From a checkpoint of a small transformer trained on Wikipedia: tied embeddings.
Each number is 128 + 24 x the weight over its row's rms, rounded and kept within 0 to 255. Layers, rows and columns count from 0. The size above them is the row's rms in percent of the matrix's.

# layer 3 MLP up, 1280x256, rms 0.0514, rows 1253-1265, columns 128-255
size [ 91 102 100  92  97 103 103  97  95 107 102 104  96]
[[136 157 114 118 103  84 146 152  85 174 150 132 121 127 101 117 154 116 163 147 123 141 180 187 140 167 135 124 155 101 113  80 138 128 104 145 157 140 128 127 123  92 152 105 178 117 104 121 133 118 141 127 135  85 131 124 115 134 105 141 120 145 120 149 200 133 141 108 147 178 127 142 123 109 111 145 163 133 117 120 115 144 177 147 186 169  99 159 149 116 152  85 105  99 134 117 103 136  92  94 123 108 142 122 101 114 114 118 123 148 119 126  89 145 138 109  91  91 130 142 133 163 167 139 117  86 174 120]
 [146 108 105 102 133 105 104 124 120 151 179 152 140 124 141 116  87 113 134 166  96 125  95 124 136 135 126 132 170 147 143 123 135 139 175 148 125 122 158 166 148 128 148 104 119 128 119 126  86 126 100 139 120 147  58 102 122 138 141 172 156 122 143 145 159 178 127 112 143 113 161 105 132 104 113 133 125 141 130 149 137 140 145 139 125 149 118 105 139 123 136 168 129 127 108 143 152 107  71 102  94 147 119 114 121 133 104 169 114 139 118 130 111 140 154 100  79 164 140 136 110 105 178 128 139 123 131 167]
 [172 116 123 133 105  99 130 139 162 112 126 138  95 104 125 129 150 149 151 148 102 105  88 131 151 122 140 128 126 146 124 164 104  94 111 127 106 151 113 155 143 141 118  97 150 170 164 131  99 139 120 166 134 121 110 154  98 135 149 119 145 107 158 117 138 161  62 138  97 126 152 165 151 143 161 165 140 135 121 112 166 136  83  95 128 121 104 145 101 131  80 150 113 103 116 112 142 169 127 125 156 101 150 133 161 141 131 124 142 180 145 127 132 105 186 119 119 154 115  89 144 150 143 154  72  87 162 113]
 [125 117 111 124 107  86 149  80 148  93 166 134 145 132 104 118 179 140  88 148 161 117 104 117  92  72 156 130 117 119 118 122 144 128 134 142 109 120 113  93 135 105 138 117 153 138  89  84 115 142 150 147  90 150 140 101 145 146  96 131 122 108 101 123 108 145 127 152 113 120  99 114 101 108 116 120 113 136  92 171 137 115 118 116 163 124  94 129  95 141 140 122 144 123 125 132 127 157 116 129 139 157 139 103  98 106 134 155 115 133 144 168 121  75 139 105  65  98 122 100  99 105 148 141 122 118 133 136]
 [101 115 128 109 101 104 183 137 132 158 153 155 150  94 134 135  73 145 101 147 114  98 152 146 142 140 107 149 133  91 123 167 166 173 108 140 114 156 140  85 108 114 131 100 137 134 110 100  86 162 144 154 119 149  96 187 124  97 129 146 131 107 153 130 156 147  89 151 121 101  96 144 129 142 127 117 105 144 136 122 152 139 137 143 123 177  73 174 147 147 118 116 136 113  99  93 153 163 111 132 141 133 172 172 137 103 158 106 100 116 105 132 107 146 129 110  99 169 134 148 151 113 144  78 138 161 125 120]
 [133 166 177 108 178 151  97 142 118 136 159 133 169 178 127 117 128  94 105 157 114 128 128  97 128 118 165 120 196 118 136 129 155 117 153 114 152 122 124 129 118 110 133 116 138 124  93 118 177 163  89 126 136 123  91 118 133  35 140 124 132 124 145 142 161  96 140 104 163 133 126 126 144 108 116 148 158 145  87 107 145 135 126 149 136 146 106 125 139 133 164 126 134 138 146 141 129 180  98 151 115 138 144 108 163 145 100 148 108 117 165 103 156 110 145 104  92 152 138 150 128 108 173 136 134 136 138 149]
 [ 91 114 127 156 142  86  84 107 141 112 132 148 145 119 104 111 169 158 100 133 175  95 118 148 114 160 116 102 151 103 159 149 148 141 120 161 107 161 114 132 171 155  95 134 164 113 107 120 152 133 138 102 125  91 140 131 155 127 151 104 115 127 114 119 113 166 112 167  98  90 123 107  98 130 155 185 131 128 120 127 131 127 115 128 125  78 104 119 121 152  98 172 125 173 122 146 112 140 155 133 137 100 134 104  98 142 159 138  96 132 133 154 147 123 141 124 142 147 124 106  74 132  98 160  63 137 105 115]
 [140 122 150 136 138 121 137 107  98 135 166 115 124  94 123 104 161 117  86 127 136 128 129 164 152  92 167  91 123  91  82 152 124 116 123 144 118  96 119 160 140 136 130 146 118 150 128 111  77 125 133 131 129 135 115 116 123 145 159 132 112 108 120 104 165 121  96 101 157 143 142 126 147 127 194 143 105 116 146 128 149  55 109 160  89 136 159 121 101 100 115 122  68 148 118 113  92 145  93 145 102 114 140 150 110 134 114 152 130 133 113  96 137 145 152 109 138 169 169 140 131 127  87 112 127 127 110 116]
 [ 94 121 153 139 154 132 131 134 127 114 116 146 115 128 143 161 120 125  91 134 118 117 140 122 121 136 149 126 119 153 127 125 146 125 117 162 158 125 146 142 105 102 135  86 113 134 157 126 170 119 165  98 151 101 151 111 126 115 144 122 132  83  71 119 124  89 128 144 110 112 115 108  98  92 138  93 163 133 137 114 137 168 135 147 109 135 128 181 135 167 120 147 102  86 119 162 146 155  87 129 175 140  99 129 105  83  92 118 152 152 122 206 157 155 143 161 159 159 179 144 152 136 185 153  86 126 151 108]
 [127 140  96 124  88 124 156 129 102 135 133 137 118 122 147 132 164 118 110  98 157 139 117  87 173  75 124 148 122 132 159 151  72 104 113 120 137 153 136 147 153  90 107 133 130 135 176 149 121 132  73 144 136 106 107 132 130 149 124 120  98 140 166 151 119 137 117 157 125 109  87 111 118 140 109  78 149 131 136 119 167  89 115 104 107 165 109 113 130 114 100 124 115  88 177 136  92 154 127 107 127  89 144 105 101 138 133 134 123 186 104 146 153 153 132 144  89 109 110 151 146 151  93 102  87  97 145 123]
 [129 138 126 126 135 150 122 133 122 127  83 139 155 102 114 152  95 158 113 134  64 160 128 140 155 101 147 158 125 125 134 133 149 112 149 142 149 101 107 126 115 104 114  86 105 175  91 133 182 109 145 119 140 125 138 138 180 138 109 151 100 148 118 118 134 110  89 167 104 131 116 154 143 145 100 140 100 141 109 126 139 117 108 146 112 118  97  98 136 136 149 109  96 117 126 196 110 106 131 133 126 114 121 108 121 137 146 175 134 139 131  78  63 177 141 116  77 154 131 170 157  90 133 143  80 111 109 123]
 [162 197 167 106 151 101 119 130 129 103 184 127 131 119 160 121  85  99 110 139 137 125 112 144 128 122 133 138 126 139 129 122 133 131  99 123 129 147 148 145  93 118 132  95 136 150 102 140 173 134 130 145  75 134 133 161  64  91 130 152  93 182 108 151 160 125 118 117 109  91  97 154 129 125 135 166 145  96 124 125 153 125 130 143 169 146 131 128 121  85 157 104 115  87 121  97 111 105 127 101 108 121 142  97  92 120 139 113 108 108 142 122  95 141 173 115 112 174 137 129 128 146 160 117 145 116 190  99]
 [123 139 112 114 116 162 154 141 142 150 123 164 140 123 137 127 136 162 133  61 162 144 125 129 134  72 109 135 112 110 108 124 120  87 111 142 108 105 138 144 124 113 148 133  92 129 107 108 104 150 115 190 113 108 130 157  99  60 103 140 113 114 131 148  88 187 104 136  89 119 111 110 125 127 145 145  98 117 148  99  63 132 110  77  93 134 130 150 139 107  93  89 120  81 101 163 137 151 132 126  95  99 136 145 150 159 134 121 142 145  98 156 125 106 142 114 124 110 143  86 112 132 158 142 129 100 176 129]]
# layer 3 MLP down (transposed), 1280x256, rms 0.0514, rows 1253-1264, columns 128-255
size [ 92 100  98  93  91 103 104  89  91 101 101 100]
[[ 47  84 153 158 135 141 192 160 141  83 102 139 123 133 153 164 148 121  82 142 116 129 112 101 131  74 141  85  99 148 125 168  91 136 140 144 115 121 121 147 160 114 175 153 131 118 174 135 124 121 105 131 102 136 110 116 139 102 138 120 101 124 126 120 127  98 109 112 118 115 154 148 116 125 140 105 119 149 106 136 116 126 115 139 101 111 143 134 108  83 116 124 130 161  80 155 123 114 120 170  89 128 101 113 174 115 122 127 105 141  90 133 134 113 157 131 135 143 126 116 100 139 137 132 127 109 109  94]
 [153 158 140 134  92 114 138 155 123 101 101 140 108 150 143  95 146  94 170  83 176 128 158 119 140 150 194 117 120 134 126 118 131 112 155 121 161 141 115 143 111 150  87  94 120 149 124 109 117 130 125 139 122 137 121 121 149 142 150  80  93  80 100 125 133 156 110 180 135 108 117 134 130 174 125 115 160 127 141 103 102 119 156 184 157  95 122 133 114 167 138 124 137 128 138 140 127  78 141 131 138 137 143 120 111 148 100  85 118  80 116 150 132 157 136 166 158 134 126 117  85  92  85 123 125 148 108 131]
 [ 99 147 119  99 104 140 125 149 120 164 147  97 156 142 162  93 173 150 110  86 160 121 110  94 163  91 133 173 137 179 111 131 173 168 125  98 119 103 108 137 138 116 136 134 114  71 136  97 142  99 124 123 109 120 132 131 117 146 108 122 109 125 100 179 117 120 146 140 115 128 139 117 150  77 114 148  91 102 123 153 172 151 119 107 151 154 137 110 112 134 162 162 118 165 146 114 162 107  97 156 139 132  82 123 142 104 144 160 131  75 127  75 127 135 105 114 120 143 152 168 117 102 114 124 108 128  78 137]
 [156 137  83 101 168 113 151 125 119 137 116 129 125 152 160 142 116 122 128 151 119 148 178 165 109 134 125 146 161 153 139 135 110 174 134 148 126 108 131 104 178 150 122 140 115 121 143 149 162 152 149 127 145 118 134 111 146 140 118 123 136 138 107 132 122  85 149  89 124  91 160 102 104 149 117 119 101 164 104  62 116 169 117 130 176 149 124  76 125  65 116 136 132  85 140 141 110 133 158 134 144 137  89 130 146 151 130 110 124 112 116 128 120 131 133 110 132 154  98 148 165  90 145 119  95 120  90 131]
 [145 125 158 137 111 107  86 116 173 124  84 111 152 154 149 103 170 152 137 118  95 151 149 134 108 110 160 105 122 108 118 100 150 110 133 154 128 101 104 135 144 108 135 171 139 103  86 165 142 100  87 108 109 115 150  79 163 141 133  87 118 141  92 139 161 134 139 121 136 161 103 112 126 128 170 122 148 163 118  71 149 148  82 153 143 136 167 107 137 139 137 125 159 147 110 105 123 128 116 136  87  91 100 123 125 131 138  67 130 146 135 152 114 135 123 164 147 107 129 107 143 126 121 113 133 104 159 146]
 [115 148 121 133 145  96 113 122 138 129 151 165 138 170 139 132 103 111 153 141 160 111 151 157 137 201 143 134 136  98 100  74 114 119 123 130 149 122  72 141 109 115 104 105 103 136 150 161 133 141 170 145 122  68 152 134 130  87 133 117  96 134  98 111 152 110 103 133 149 143 147 146 112 144  88 148 147 123 135 156  99 110 102  93 106 143 135 142  96 161 139 120 109 136  96 151 142 135 131 153  96 146 120 132 133 143 111 163 145  97 138 147 122 122 133 109 177  98  66 142 119 128  93 173 109 126 105 130]
 [143 181 130 129 106 152 176 139  96 132 155 113 129 131  76 117 119 168 129 126 120 160 151 133 107 123 173 142 134 175 124  87 118 162 135 161  98  96 181 160 143 109 158 130 126 139 130 116 105 122 123 168 115 109 124 147 130 128 156  98 182 142 109 137 127 131 153 106 104 154 132 166 139 130 132  82 166 151 117 127 116 133 113 123 129 166 105 110 136 127 108 131 135 135 150 136 129 106 135 130 135 181 114 127 113  99 130 147 138 137 115 143 107 111 126 127 185 156 131 145 126 150 137 169 130  88 144 113]
 [132 130 122 116  88 149 136 138 152 177 100 140 144 135 147 143  71 144 132 186 128 101 156 108 101 130 133 124 132 142 124  84 108 129  85 134  97 149 116 136 123 105 141 108 149 158 100 142 135  99  78 126 144 150 136 154 151 148 120 122 161 116 108 180 127 149 123 140  89 117 139  84 125 143 115  80 144 140  51 151 106 108 114 128 176 162 122 157 124 107 155 132 166 156 158 110 117 127 123 160 125 144 108 130 103  94 123 109 167 153  85 116 149 100 128 116 118 109 109  97 145 137 115 125 158 158 139  90]
 [162 103 111 163 114  88 100 104 127 118  93 120 155 121 173  90 135 119 156 118 153 118 123 150 135 130 149 119 137 127  90 159 168 201 127 122 102 114 111 117 100 162 128 155 141 126 161 120 110 146  96 101 108 136 160 143  95 125 145 113 142 122 125  90 153 105 108 147 203 145 125 157 140 128 149 116 111  78 153 135 117 129 157  67 123 108 174 102 128 135 134 111 138 130 160 163 183 112 150 130 102 137  91  81 136 127 136  83 140  99 129 114 127 113 155 110 128 113 106  85 122 131  92 106  86 145 150 133]
 [140 145 140 154 154 146 102 118 177 140 145 138 146 110 101 128 110 167 140 135 126 162 184 126 123 182 128 127 131 119 115 128 138 136 134 154 158  80 121 137  94 140 145 110 170 115 103 134 141 151 186  91 137  91 129 121 122 154 106 146 122 101 101 119 189 117 104 109 138 148 123 150  97 159 127 173 111 135  96  97 116 128 130 158 169 117 112 128 144 104 157 150 119 150 111 147 176 129 127 131 134 140 113 134 150 112 114 139 103  98 156 140 143 153 138 137 124 158 133 129 124  88 164 153 118 155 125 139]
 [156 133 154 115 129 139 163 112 119 108  87 144  95 121 159 106 113 108 136 128  99 141 130  98 101 138 113 101 162 150 130 104 116 153 121 135 147 119  93 106 152 127 114 112 128 154 120 161  94 172 136 115 135 109 152 129 137 162 157 128 139 119 152 180 142 122 193 163 147  94 137 132 124 132 138 116 152 139 107 121 138 141 107  92 113 151 115 149 122 175 129 175 116 103 126 120 121 145 137 132 108 144 121 118 165 116 124 131  92  95 103 151 168 112 108 110 105  98 116 113  82 135 132 109 120 110 155 157]
 [169 141  97 111 136 105 129 147 150 139 143 140 141 120 171 123  70 102 153 122 159 132 131 107 143 137 109 105 130  87 128  88 126 125 139 137 112 116 116 101 159  99  99 116 160 128 153 105 143 152 105 131 136 135 129  97 136 130 107  69 143 165 161  97 128 128 147 140 116 117 130  87 143 151 126 120 120 175 121 133 112 112 166 142 118 158 121 140 143 147 111 133 100 123 106 119  83  92 134 133 148 107 140 194 167 145 127 130 140 145 100 116 137 100  99 114 112  94 133 195 120 111 169 147 149  95 125 101]]